From a checkpoint of a small transformer trained on Wikipedia: LayerNorm before each block, a variant of SOAP for these matrices.
Each number is 500 + 25 x the weight over its row's rms, rounded and kept within 0 to 999. Layers, rows and columns count from 0. Numbers have three digits each. The size before them is the row's rms in percent of the matrix's.

# layer 6 MLP up, 512x256, rms 0.202, rows 250-299, columns 64-127
093:527482486490514497503538495528461526461526513475508525520491479504528479517468495471500496483516510487479489513522500470485489565480474499489487550512499507486482545515538477525521498522556509
098:477482519493495444504513522479495514526517450516509536484466494488524513469501450531476485492521450452490548512506510506491516484550480520507498507493491456499491539494534484508522477516489480
100:505466491515466537514500486503469486504484513525519508487513451506526463478471516460490527501526486494479480540495495530447502510520500477512494501475488464508525518561508476459511516492480555
086:549549517516471510548493438537505514532522511543501480454457518491482506520481472518495535505493499491500516524502533506502505501491519494466468497486482529494544472476516546518501514492498529
089:529484523527510494517517513496464518513527502512492504553529490505530507504469524479534512489499493519480538495504533547491503529507547483531451493464464490535461482438489433464530492504467504
100:475461519479499487503451501470546475487507496489557476471534514492479540508483455516504480472487494489488481506510562541523515467489502503495488480504542513554553519513497452505510518476491503
094:547515510485480545481439514511514508524511503503515532515502492493475479502489470511473491432524498484506495483536517499469539510482482522492540507559510516492492489503528454483507479474525510
081:501503452504531466506525507506526525473466512519483463554497495516509479523438492483508507518500496469518543516486496538509504532511502548478570527514483520533494515481495480465505512519483514
097:465501520473514488496456544497544492467492467519524483483503463512509438526482508450487475443499478510519495544494555498525498456515555483505462488519493523470519479542511507493499478487519501
086:530513497498468540499512516506486570489498531514516482507549525487526452507486493496521473537511491504510528478492498541551456505503522515517503505482504482498525484528513501485505511475548486
103:514500501526458491496492519525486542529475472489515465519530444503509483510535517473486498485493466525522487491502496485484496502445529511545487469512484495488474501491433495484464467494511513
101:502500544486539463503486502471489450475457504491499442523502488492446513513516460491439448507451475486513490536471480496501520522480540484543505488491500515513526475457493485511508516480482497
084:522482518499548553504504459507485465451506494542497499483508513460472476500464488508497464508539505504508490545522460481521504494494495533520427495504490483508467471492525506532524509480530509
104:531492559495479481495500472482475478494491486441500482468503478511494480499516554461549486467560476497477503523483488468464483525535523526527490498462473496484513513517522454485518481492487487
117:493526534549452506492495470501548494490476499503507460489480539497499454532496513532509476459505447515495491510545481493488540534474521520530458507493465450522471534496502493494495483521528479
098:538411455488512467498527491501464474477477472495508526514484453495517516515480500542513541477547490493503511516492515469470468463513496517516476469463479491512539498529499485465544511498501501
098:484491514514520513476493538521482505455491503523504472471511524502487508511504459510510514509477471440520481505488503555450514468528477491519467475456506480504501501525495506487485531512538481
101:545453445504554524466553530502491527512483476507493473483485534461479507496536457510547474488517450518495490491480494559490530483496515509519512491490502484531532472466483511513492524491496509
095:524488502502497486486518558492481500476472492480439503521491504499486477478504494500501495473456526514475481539505498495483493477511481502448548508503506490514540459452511505472484481494467472
105:519476525481529507478503501486487491504523528475523541489509523497477459506498533450514487521516499472521468517513456485518488512523500467495474522466502482504487517456497520525513476495463482
103:518486502516507532526480506490491472441514469475526483498551520479494480526476507511499499455519489470478515538506501488500454547510550529539502535492510544484490523435500490477536494499523503
087:498475481550484482511472512481512522531533508499515493491492483447499486485497471509466550515485514483553508542508490498544513462495543464544509513528537524487519527528499509519429494517491442
109:546495519502459466501510538512521501509484486554457453483525525513531516499509457543476485503479465522497536495494520530493467452464515477506472471466483530474494471481453493497480556504532467
095:486480486516543517483480535476515463508477542528504500496494487511496510471529468535456515502506479465536488500513455476499494535458506464472488503469521487509468497531510545500549477516500500
088:513507528526500469510528531501461477504453453504478483504471499492492499492484500486505496531507493457492502474496519512485457510465460531544491489547495554527471492552472494486501488520476502
105:518436506522503490475509517514492490501512494496539490502450499474504500500467480509544492496482531506488535524501544512506483494493495515484490480523481505476538477513485492493483557477473503
100:510482454426472502447480522479486531480479498526458481483500545465490522499518472510497492512505529494509527493520534471504499461573530477505528482472508480505474477451475466532473482515517441
107:480503528459508531495505508502531467461493451491527508518502523543486481472510513500551491485521493526456489508490478548518514523482492527446494483486491500482503549536530479513492456444526483
102:539464487523491522522545496539485475471504538489504520510494519481525534440506489506516507483511504522507467420526524473541488510510509517465485496481503523525502504485519499484460523482489501
090:510528472510499521515505518498475429545542487522504519502505523531507516509498489530466482507526511522545491506513504517484472519554532515462494525527461539505507487486490498510477504527531498
096:512486481475472525469531539448489487518495503507474519447490507506486521535480524503522450495472479482486500502531500521461499469514475516475523473509469522517490545473492492535511505523555504
125:460528512495513539488527534509512464421511535501475456534544494458513458514514534537464476447509504464509488501481543470483503483540528518458468473470487540460520499506506476448504460523523509
102:509482480492511513517487442478473484504492472516533476498512521504593480501490491511452463504523475497471540501518523482497520503511515467537448452528446511514514487480527472508464518527499484
091:481441515493555522507505510511545513490453500515490486529551535541519476482419495495454446483518481489431492495520501534499488501477481545527503488498512514545505518489535525485498508493493517
091:456492471470559505501521509497489441480479506505510461516549524479526482490532479499489483500488495471470475527537447518539480477458518479496522473503495474514507479482490533501531513498535488
026:500502529506486469519501542509467499530478475515540495513467536509529506529499497505492494499447497521515500500530496512525511482501496484537474543460507544485510498497510490561528529465504486
098:531479493510484473505486513479480488517522504494532500504430500499489505536535498502495487518491483461507499500493543518496465492525507573499510491451499491503501546506508460508474534491513494
097:465520522529490475506496493512480489456476507519507496519488496537541503484471497493530516463501471460525475489522481497475509491485465548474464455493470481512522558530448511518521463484484481
089:523480508469480531475498518470516459489494475501535529459499495514478523517556475470496501549482533486484536557520501516505505508482518514516515475513467484536507492510510490503502495525551528
100:502512494484499523495520484452474495499490501487451541521482437497527467506517473479451509458540576546517561485509521506491489500503515490511513496468533448483525512510480502509501494476517557
102:504496538550530487487509538513484493498517500533523517460487473455478480496514476443515526492482534495515506528459503493520502505518486507529467493448518478511476503467479540476524479513510492
109:471569489495509529521496492490478494488491533535442525498511470508502533530474525497437570529523465524493453491542510526477495472463494529469497484496524528515512516478529480528491501468518506
114:520441479489539543495499511489516451502508507545451495472446524516506472469486481515520505499450468538533503525522475539518520522481514474469476468508482527504484495537484507487470491527482536
097:493503538478525472492496494569522509500448540489529454497489486528475499520506491459527499528498479557507526508492493553510529523488439541510501451532511517474514471490493481494490511524504498
090:471491479468502459484506535508483536502503491500451488515519523509552491514480468523477513522511468470485487494442472511490500501498467502524460518488520521503471503537518500509483495475487501
096:521499473453458528450563516499484522450506490529488521493502517564485478469519438416469515530460472472470539514504529547488483478486485514544509506478520528509484526515466528509466476543500498
094:520484482517527492464531485513497494537483498476537497487459475455535489496541528484491496560523431462508492474516506465505475480506497488511518507497523547526496502530517502510483528510513434
115:525485485538502527491524560478467536540453479529501488497477453477479491539472488516496504534468500549506526481502465531511493447502522560500503461537536548508473486525512508523498519478526479
098:503473511501522510494543505485487523474484509495498515457523541476489465493505485488483526479490494495528478509525490498502470507496512558485530473517505514476463458488476499509476477538533457
094:475518441494502504480463495505517478504521494529491501492515500515497518499467503517524507506482505489500525479473473503487528532457513524510464509524521530551502524467525518535532440466478507
# layer 6 MLP down (transposed), 512x256, rms 0.194, rows 250-299, columns 64-127
102:536495495496475474547461494494497457539459505490497527505503520490476504489475524527524489486495512494536484495553532498485498438512476487486461419479456495510490507473457530535473525489473492
105:459537501472467521510491516488511516501483469556478490524476524492486527468508523509489517471518543544511493467466503477519478505503541488446460494516482498490482500496526497531525490495521528
105:504487463524539483501485487503526456495509512530502471480556477492496503462513473458513532501509499530476547509480542504514517481518460470461478480523495488488498541485446518484500498527526495
089:487515519527495489539495475523533541549463508473512509461496501494512538481452517536501553518498515485568505506522520508484499483545473490501507478475499465508522483457553545559476521529488506
098:509528463523500462554507488485563535490497467517487488529509513517510482481472494473515449547548518533524501491528517546465533518537531536485441510458497481489491450493474471522463487512467516
099:483532489495526509453528514483489470508467471530520504495490536463474501494499505522486508497514513496516453521486510488498517482523490481495485432495496535514519537511500511548473529526489450
094:526449475518505522457495484479529498484554482513498522499487474485516513458503515515490530543504478511512501476523478493517513513545493495493453489514540476535483508495548472489537458492470524
102:512460493555466510523457480489487510497524509482484498469506491485469477484471506482489475501504467482505561476509487494491491458531484472493492510524506535517504482510460482506499510479501498
093:482523511502531438514490510516467455489553513482466495527508509509482549476510492499496526489551484545468489522518475510515532485469498475490486489490489482525475489539506540477475459517479515
091:499515505516543455561468511511492587507525500481527543525493491479471512488536527503481493496497533527528444536494515518482514521508512533521500511443505515531536524539494499484517520493541468
090:533507499474505491491484481513491479492521504474472461512520482516476505488501503426526483478518496528508536547496535470473491545510479509515532504486461522451509513543518518540491486512495457
102:517511486511473487487535477445514515532482501462470473475440539516513470514488518469502519486526470477542489546502468503537518468504484538471503482471509486472519517418518510507536493508507485
093:500511539530514527460511476479493514516501533517475515498515485507506505518488471486518496485504553503486496502509488565530518517480496490567516474461498463547544496499470508512537492509494487
093:475522512536486500480467508529507485487468511484486503510511503483491535525494529473462480493499481551491513503534489514505483526509527530461485519517445488471541498511524478506535533495518509
106:494536499484450491511507481471487583518521496536522491541489497513482464510485468528456512481490506521480528522449505503559503481511466472509506526518502474514491504473553509519500458495479525
101:490469506500495468523466515531500484510454540512545514519521496482471526478500463486509470516504509495511527503515552497465497473491502525501444549496479527511471515485471487515539534532488528
110:475517497532489493506488525474538479520524487547484464531492441479544484485511472532486502492495493480549517493456516472493511471500491470484524533464486521516478488529510513491443489472540465
106:522489480544513463517504489472568483507508488486472469490482526508548547518484454498498462483496503498504481512517507516470556536464471458518493528512518508501505490534464491491498485452491474
108:481485491510509493472530512493488457530531493492492504510517525535527458508499516507513523474466468454474528479488489518475541490484529477516536486487520489482502484501510514528525466479477473
107:499501492472518511490510488481485477530515535504515469483525496508497465471468526533455476551498503488479486549488473502541449502534480519525475492485514503544491544529531501534501496506470464
083:448488576493496501496521486444534451524539495500527538529505497486546481496512481508461462483486518494477479452506479443516573489506506528536527518518481476490547508468530499521519440470483537
089:507503498445503522500464503490480567511507498498538500452521502521499476470440509523466492532483485532558485524522499494482489524521504545477541493542524481526502524504531534482517482521482493
105:490565502512501543495518492493521479490485495479535501481480543468490551459494507466456522482501528462461525484495516471477482467491479499469430531514497509515510497511523489500493477526481505
103:527499552512470469480497518512443544479464508508481526467500459521486538523499508502481537474450491481547524519478472511480505494564500489492530445486497488468507480503474491505536520458456491
096:502486483578529499493540523495512463510493530504498536515452524502497549490483499539511482479505498492546478527487502473528493478495467529525506530523497507495499467501489507530515482512505500
103:442529538522450470482504522511489496538487517468479530498473451532474477507569474504507502481536437457472536492528482495469478522503497499495504493489495487475510500501524470515478479487488504
101:481497503497478483475532478517530482478473518536521527492532526515562446513504498532507516502513551494504447529487485478462486482518525497479563509504492508544517482510524491468474557517447482
104:471462483506527498515505486502521529526505499468491495544497479529551469504438520469531479514544506470523480499484525497478485470496451507517509505495508489479525524454484500488481504483504528
090:530493539472464514463490474493490498476483513520465484480471509496487489498504539491465461477491507469452486496498484524521529493472504528493454502472441477497497475521513514525490446548489489
099:509434490505501488537515495537473503474489495504496488509542509491478504513472485536498474510493479455474511463501532514493507475505454538478517457471540551517537514557506484510545484516495537
094:480540496504463492527532482488480547548488500496481535521565492483512487482511531518508468525512449458457514516480520475525477468514517494475472535539500494543484542493491489508506476529491498
120:493553483489451531495512516507483512471535510510493524497513509469516489480522472500457510489501567464478499475488497489486472507472514525495476548511524487500483556507481506504499484526452476
095:471482535528480515516534451473439523495541492496516458520533574570471412518520516531527499503519515480539464505496481471489532494475483526526515515481536480493489482506477505499504508539504484
085:497548494534489470475533501486463479502519514501505505473450513489498479498544485494484465507499505548514546540503450509473497541521525496473493513488530535480455504494481499527562470504526491
096:479500491474512509508504499511454530499508550499509503506563483463526498533525494507516544527461467485489515512490510480504470487533501515528491473447484494469492500465522508494521529491511493
026:520503529486541525495477469492508492487508523447502513516514474511492515544503499506519516481523492522469524462488496459530479502495492488493529510550502461455493528517512473523492476516499495
106:496486525507507499435478470479541483475529507490561458487511482503495511467491528497526535499491490499514481511509480505487485541493458502523524487516492500502455521490486519461502490508492502
099:510478468474542518472465442449525476491520528501525477550512544500475490475508572505531522473503494495487508508492493523539503513490540472484502464508507491503508507503498501518451508497490513
100:517529497465473486496488513496532515498482507530513532487504498486467513497517462444501506494539491500465480448505462518509489489465485503495502458501477509496504499522476505488494516490555549
103:510511468489504494468534452451540555539519506488485498550482471525445464528536513495514503544514503533506504509493512548497486490485517502511514520517541475502485531470521529520485494517466552
102:486473489527474485500504512488500496471502497464523466496498517494465516491493490509505481559471476507507461539482487464468542488433484505507450476486530527463511527534541504492515508461516508
107:449519517540506492512516487497490505541510499509438492532476525476489514510554501507511521499486557511504501495466470531483466515500517456461547511480541503477505513500524504504492516469537522
113:481448505482508481483453533532460529492547568512446485482488508522530480482458487519566513476508521488510509495522468485488542512472489430496508479504550495515513492476576494483495517508474506
105:493520493462480518525471486501528476511506497459478553510512525493518488462473510515492436530515464468486463490445516478496525541467481550514507549489493464465539513493518530519493552496535481
100:495521482465503508500444481497531500466477481522487508513514567551477503505480527498525489523492503527474503514494502482478500520484489506546503519532534528479473488502508433505525478513499519
100:521509529465525460504518509488517525532511473535511501497487504531531490505491504516483490493466519536512509480505485486520504459432479468505507466477484446498525479538549513500491508500485494
100:503527531513519487480511504496489508560498529503502459482485533479508457476512517529531527529481538510543498506447526512472477521508498504555514449505525522519463497522499513541503475486504485
094:467537510483541488516496475499491468484473498478488497483487518556504524505486486485497534496486505508524547470546484512530494500497468506524464462490461523450506520477495517510533527482489493
098:481533463530486503499501492507496515490499500502482500490465484492526505515479504499446489500532472536519513490551511500508527525529507460487467525563511527510502472478524518517493493505524500
097:495526490479518494495448535476497497457511503481509518457509500476495539436475520510571484483503478514447498499511501544503527548479488551467493465481486473489499529462509490523466507497472489